Each number is 500 + 40 x the weight over its row's rms, rounded and kept within 0 to 999. Layers, rows and columns count from 0. Numbers have three digits each. The size before them is the row's rms in percent of the matrix's.

# down: layer 8 MLP down (transposed), 128x64, rms 0.223, rows 52-82, columns 0-63
# gate: layer 8 MLP gate, 128x64, rms 0.394, rows 53-83, columns 0-63
# up: layer 8 MLP up, 128x64, rms 0.35, rows 53-83, columns 0-63
down52 092:464516543504440437552508579547433512512488504513488557457519501456579450428513508489418489525542508467504477508491540536466556523485549474485456543550460450420492529442427492505502539509449513
gate53 087:492444528428591536506534413462466511478540461503506470440496504506495510558490514439571558529568508458435539531596465465511468471429527510506480553441523521529540499471479498487491508476494457
up53 097:475473549493477552427524443544507529447562578545480559496513506471439562476502504552483521472554583577519513498520459473540486545494523458477395481499537470523549481482498535485551551488518462
down53 101:534452491464544514528438462413534504504506508468467517529440458518473485462460460451445485397458597421536505534503445501464504484519550513502523479551494465548511450487519574490453507531510445
gate54 089:449530483445476514523542518462460444553529503443501451527527473451585412568423514489513445484459477492559555541490504520554481519506517491478540469442506504441579464472487485435521501559529487
up54 093:505446507481474481529482453551491539596446512495531459502505547525508542556476468466439536459489564475475547523602580503479551499491541480463484543581521441550504452466507485544552483526526537
down54 095:461582543484480514555508563474485576453498503572505603504484460463487482482470495440465528571532508547496499547489447508501537486523507526515538503482567578487505457549515582525547557537512463
gate55 095:485560530504482557526545519460428476523471561481551571479479478496482475558455563415507513543501499451461551519418575573452482418479557443477522434476517498504515498471485526502503501488507472
up55 091:517611511517478519530509435537540471533493406526500438453482501553504482559516487489467537471583473489527530467519433521465535507504553472527504432515448522542510489464477562602507500493524551
down55 093:540483451514523530460513514483498502521629502559443554453492503418495544426492530467460525466448510526491471526470528541461501535424481612507523550493529475457492493486507488482536419477506517
gate56 110:453578502580526512438570508545494394484466478549440472526475477560519475455428548464545498488548522578502531503543509473474476479428553567521494477515498476544470537499490526522482543517495507
up56 099:472535502484443574465506459489476432497459551475483449475499468472401534484490479512485497501522509459576466592500515463462484497477509407419431529482467433540557543493537472463528514510508467
down56 095:546516490565509480462563471497485461497545446571533497526457512527468491502419482506523480519466479456582456483501541495460474420499472536602448411546560488505465470564497542531514489455489483
gate57 082:467502445551494508525545435522477555476505494561444458524505476557512489520376602526550427521510537520450440462517477534514447497537495514535475508493491544518530455513448502464444469513536551
up57 100:537488506500500472490456460439500525537513469460512555461467556498574537494536454472560540504473516414499482508588540531458483449564572547493500457498502532447467473471571582477467485541503562
down57 103:520490541428497443485460507490462474530495538498499406470543509443542501473446430475393528441495450506475565489497496464474556547517462566474515469507531478476513566544481437533459537484540453
gate58 109:555514467541539481561514473497483476518510521481476505479491414449513547522580520531495512561543531505524450441502441469566513510525504511452477559521474444459544571527487484478537627493455451
up58 099:496500496569453620527499513450476533525453506551552495523457519456501530469470552583523444580500525482438556499561512524522515472557466526476512529447498493508532581507429500465459523493516477
down58 106:535523563520516514510493507471544536504543510446455434505596510525527509467450533537526510510453501524441508538562535498547482522405493468481553461534474534483460445552537430453538422476541556
gate59 095:484582468532417486511411436474440519506462466478458477507538406468459547469495496460510548459475510426490503457548527510483495515490523551436576523518519462526429505516537474451537543524486492
up59 099:483467492497465499607537473420504514462494548537446463486502458515497499501470442465484479435610506500448488478548528507479481506522504559524475446477499436490445429545501407499535529459551483
down59 099:495489503503535569485508491470502493502536443535486479471459569507477417511534503555568470478489411494517473558562452460496532530396498521528483386448526527502551498464536543525493555519521483
gate60 112:507491529555553461501449513464405478476442486504468494511549444537448490448536498525515530437503501492479549499512508424553459461539576534508526530510438441475522469581496585443485536511533465
up60 097:585531500518524509501479436477473468570486400554489551481484466505463451554526502561536472460512518512458466556460492511529501496489603524512459482474594535481501499498538532462461558481467429
down60 097:561468523502461531495451534514489541507441486512487538391518520471465438594548469462468451439512505454498551448509523481510493520557550536519469590519485539510479532539512576510541565534521503
gate61 069:533529465477532480502469539475507539543425561564560578500550424450529495490455517426466463455503452498522552496447574510455497499568524522547490480469432541563483533503471470546514530508507462
up61 087:459478532520537502445550478436531521444514412454544485481554421424471486476505416483480506497479474476466528567503453490586451574472544545488454472536495490462521432492531487530478529471498514
down61 090:488487465562407523462535558525481430548513482521493382519525536515443501446523570492458561497509513577483505441477513475538496524477520494524502554497498449452508542519416499495521454435488490
gate62 094:543547453464487554504479570547476499528410533534491493488482464558472515471488548462514461553460538476538498496484429476472506467516446522454501531542596419527536510511428503451501492596478489
up62 109:468473493447474498500458486497551502514566443465388444548492475564512602457511507485465583451462507529521439487486511510488481501499543442489513460462471475510516433512570497487487441480570524
down62 108:508493511517499424512513509525506478502518539539476552455503565492473500509576516410514513450559559533536494504555573501495484499602506442536467464509538466570514487543475431458489399531498506
gate63 104:504501471495496451486503475550476493520473556503482522427532467514599444473526540471488558533539452532517461575570488479406455555472575450523538491506580494506493563488468541464512521475452487
up63 093:485548469447534433548488486583436457544469526479537513506495554606497516492487506466524553511589514549496458565502509528497475495489519484489461493552504561496482553475605480519501526417490497
down63 096:529405469471505553500500418479503492497493492438433491478548538518534513424445478531475523437439513490505485534477448555498506514503430538482528408551464462436510531474456472428517535464467482
gate64 097:504613479463485480492499454520484471455477449449502471550542495467518493510487506473534463405473467492547468543526487518481468434583520525547411480522558586462522465455539523522531525473452479
up64 084:483515435543478560524495464580450545539549492456479501489463478444416526492480510503518453518515438523512491457544553470506495515598503449492459421548570519524475538567456473473492535551463488
down64 094:466480508547411543521487464604451552518550484541449490439502462469529506471549550466493516525525536503545526533596538465537547509501440554455518550447506510472484484499499487492461529576537545
gate65 097:516495541567585532456455514482502506556513549448499416446552468556520555561501475513536448518474499478453452604555492544493524516474465480463525488458543502446437526526432500494524507505505542
up65 094:494427531485482509543517488460501542514411500572440581529480518500622470525506525466481463454491492548509560475552534504551534432515499528494485510502462475540534488502490578544459499494415495
down65 094:574467502479488496539518487492433490478539483510566532476525558537498560508490519454463566545505458432508592445557572441517458509461490495475540492516431515498453517450545467506403504533465497
gate66 090:445541550467433491548526448539499493524499507550450461443585455521494396530443546483530514511481475494486444574475473484488433534515505476488510465508481546515501484532572434431493488458482443
up66 091:530534455592552493528549520490486497463453497396446494544469492531502525393545497493571484520578540505544464426504512535486517542498503457479463531494485462461482510549455525523516516460451440
down66 094:527460505517539479471616523467470488517573588520560479548514490466490529396511467483557579565439543550541540481499520517515488526486474441529463516544497524485508456503523438472529495509495464
gate67 092:503518429526562518470567507538519527502526465532474480551432474447517518464518470493474486467528552561557470500488460485532448497533609404444474551506559464459530495471475524457537551537521538
up67 101:484515567551439472503483518558522514518462527491488463468538499510469488452472570503466500478514476421530438465531501509561581505456434448472550565546542542440524513406514459502517498486561448
down67 105:502586514490509506515506488474545519481518397416481536503473419474490520481512531432539563503506512506472487478516480424485455459483454506518432603489452443502455545531517473478507411514531495
gate68 099:459569555530499515508584501490478510478535505497601558449454462575518531494545475492591438498463505488472508398509493457455519517557514538499498448578485508470536493534511530501525487546537478
up68 106:512445442462506491482470449557499538486573503558493465528463438465495407472511488528484538491498519549509472556496395464465435529558522515487478528449535547455470541517501472446511455502553425
down68 099:453470563531524516450498457549560567472491478421477525459547576538425498467478534465531484484548507549483423492497498539524535562517529457484467467500550579557494433509490501506463540510484437
gate69 104:555528590462489433460467470506616486520459445497546502473517432469472509534469489524505434490554522479572521488512465498448468450511476476512492491513516461513515424439527456426524482464558525
up69 104:556489481436507472598562500498485525500542499478496427522470511435465508416442496489474594508511529492396484489488520495555562464514518536499541510537451490465495510415526495481435547496509483
down69 098:477549470532420507509525502482543488512456512426427471494494444501484471501500459521580462540531481463490377537501501491547534514461524507522489480422397438524512510523519485487574489454461484
gate70 109:496494492494529425441508496484473439459465448476534448406447476461537517495543508507530503476542475486505483461513444492540508374582548513500494452507467485565556512516517541477429530482522440
up70 091:450517519447501489478466533480442458458543483504526456546522522557472561508514550503477481594510548532437500593478455449493509493554545519515449548550533486551412500500540536444425502522509498
down70 093:539547465528527436498498531554518547500442526442434548468491555461518489555519525466554515554551454530493462512480483514537556524494524521522506471516527525464356512462484523533507561587488508
gate71 104:461455459530560490521496533606443544500513486492449467432539513413559518482525522492520563515491528505418494547515491447529531477539504494498475470513474470448522529619496445508520519551510539
up71 100:504510448476523479525609568411505519538515442541424465539535470491549538497496496483457519479492449494556521541480544506582476530529454531496521510483500522524429452445429512537558455517510461
down71 110:526476522503467494596450451591505524583483447497502470414522495528441491540488414464498473455464511516476443463491496456506503562508513443534432491503492509443495517513508503486494539552436575
gate72 092:505430504571467471502490544491492505473524476484553507469552502455533567490522526504473518529519531474503505545597467496476421479368499496585477490504516556449489553528487480558550505510435465
up72 092:547419546524545581523560482464475479527520481500572456594546461460556525459577493519504523489553542441498477527515505476507501528455512553553504488535448475483466510495530515500600536544527517
down72 099:531495456467524468443457500527535573462552528453415489436423530497465461471500502417550406460469522506476406528443505505522546527523478525465456480445560454501484487505507519505511468533515501
gate73 089:444535544493477561548545534453481526524545466532450523515566451470482529503505549511492533497492542486464490502553500400475493429411441452527474485559501492550512492501509536490538444464600534
up73 103:550492496415447457554561500481542468537505481489510531497499494552508514568589493522457535514498516464489503470499495548508489511503504418471588542390511489541477462554506519551436579517470512
down73 101:455492451598504570404491465489482552467489528480515534542481547476509443497477532476447455447490521515533498433424510417522505501456533570525468565493520492520464589485513486445510495507484487
gate74 100:480542546543498410438455525440524517544488500548460474483519481559526547511509529503484472565543471487449454500533500498444487478592489510535497467575510492527546496504537473430529484604548561
up74 100:600495505572440515461479467588467408517543578504518554522450571516480533470546545477554476529521490474492508493540523474532582469511523507499454493482463487510547517473458491527471558562506479
down74 102:515537577466497470544468491465519497461516531553535500411453531566490608520525583490532508493515501576447560484546498528528492473492477491527508508464491566405476530474481456516535567519498517
gate75 112:502460560491556513566578580541467501519474532458474571497414454512486466487524527459528468517486442493485531507452505453538475535523462474600535560498450476524556473492481465508558567487518525
up75 103:551475479513462583528546555500480515430503489478543427522509487516511475566530448548507476426562474504463498524459533462499465567432471449515457479497508528455471511459502518551611530550461487
down75 099:494416463521531526463535427433511477495471569484536559451519500452523480499515396473501489513534490498468448522464440493488486445503465536510526554478555541464471541563464540511571437510570518
gate76 089:452568523508477552452526521480512549471449515490513477550465473487524485488512520584524603413515564541497549474506511517507462539417464531482487545527534539535598493507514529515505555533429508
up76 097:480540492510514508459502532456467510437500540557536478484483579592493532604484506453504476540480520602449456495502483524507461523498560505449516426492520436470468493502423431529484452501497478
down76 090:519504539502471488431530503512481478473557493441464544539533539530510502500503543478493517482596519515509490402462528448593577595488514496552443506502490427511483525510512457558438465476482539
gate77 107:496507579436466496491501556429526505512542493496468452527429505519491476525481495481573496548473552461500513456484424440458514449500516478552403526624522496486445480535462509482489541513532474
up77 108:559469601542468495540486478460551546541497445545511562524535443463523433498486468473531570497510403490449517529463473549464521561487523505554556477529552558484494512459535551517520525473502523
down77 106:448562380536546480586511415497510522487503499513453463509550472470498507488457539516468553518467506508527482528484583476549479487493520518448477490468495527539591487503581538529506485543549442
gate78 101:487575515473482492496488492591400544504450500519420526504539500518463524514427547462480438491530489514491493506497523501526534549440542515579493516507498500474527411504453499441511483612498534
up78 094:553501479525513501549488518472485390505446566439505506480452559404474505471497425553501555464552434558489503517499492443509485472492521500537544480457496440452483483555432483493482464498562525
down78 102:551492541478568516434495510446486508455511561422519519501557529511476546490487511518526559498413573479512534490508512587454494482525447466515517491534490499541487559627458461486515547471513520
gate79 106:533510510476458536454501555523442520520454516403467455602559453520537489441426518475536491530473480500523499546504488510479570560489477510563568486453496477484468448541486549466515522487485583
up79 115:537439485530527553520469449515515492524594513555538519482478528556479419531469471479579483452518581527521494446435504498449501497477480475499446476563544468481499523420531491468485463464431443
down79 105:474489542580495493467518514493507493493501546514556541533500471446467470412531455546458489572486505458534542520498442581530466455516497589513549513541491535509516519410477599516538491464497454
gate80 101:515538512495433468528517499499523556478517460473661508469426526464507492577507508479491500544492503550560573488461449447537468494497488534473552504454546486498455505518517499439463562490473462
up80 098:559467433480478538534528502515453429418539494495506486518431512507464528501496532563485393464445503468536484470533566462513457453621505533501502514498519511521457515472460501517509510461420518
down80 097:484516481515520462480489527496419541436534492542466499457569438576495542502525506465560494533520491579502499469448481500452481522498508561493587476581547508517557480526459417519508546468552556
gate81 095:541438495504460492503548554479548520486523538510527449429511463508511492577473505506493482518451515436529497555529488504529555505481533421560461462523486555429583431509493552535501604474515466
up81 107:479474552450495519481550496453449502567524484463442432476574489502512540448482462465539496483539502535490550582451502563520477489526465541456517452477423437515491505448504461494479498468600559
down81 103:521491495513509419409560561569485458537511521463493636475550490486516509494513526446479501508514499558538498472530500514529521510452511593511581569492512471522446532496453500538540521494496478
gate82 095:509514477505531487496558474576520545483429491463488472508489479445528453420613473464529528387574507511536469502512544493550468468524523501480463535520491527502529488540546545498445543546431492
up82 091:517481445448549476514471496492437491493486506509544520453494479530509516484472471454512505581430611520489507526481494506497569503554540577514442497530464596531498471489572530535518496455427431
down82 098:533514514533459508518525484542504510530503513488567443474473455523529511540573488604499476501587505486523496581544526516455491568471459426475446451454536591484476471513540511517504514515410494
gate83 095:479514445510532466462548486539437507523535507466556573570454526490583531542481557493516531507489533597466497471553517447517495468474493527539463539551459516495524503536439480552501477599537550
up83 094:443490513492546523494491524496500527497449465555475463459448522543555484530453447525588473525524478490558515427508535481412520508453491585531527532496432513545499531562468489530571520429485437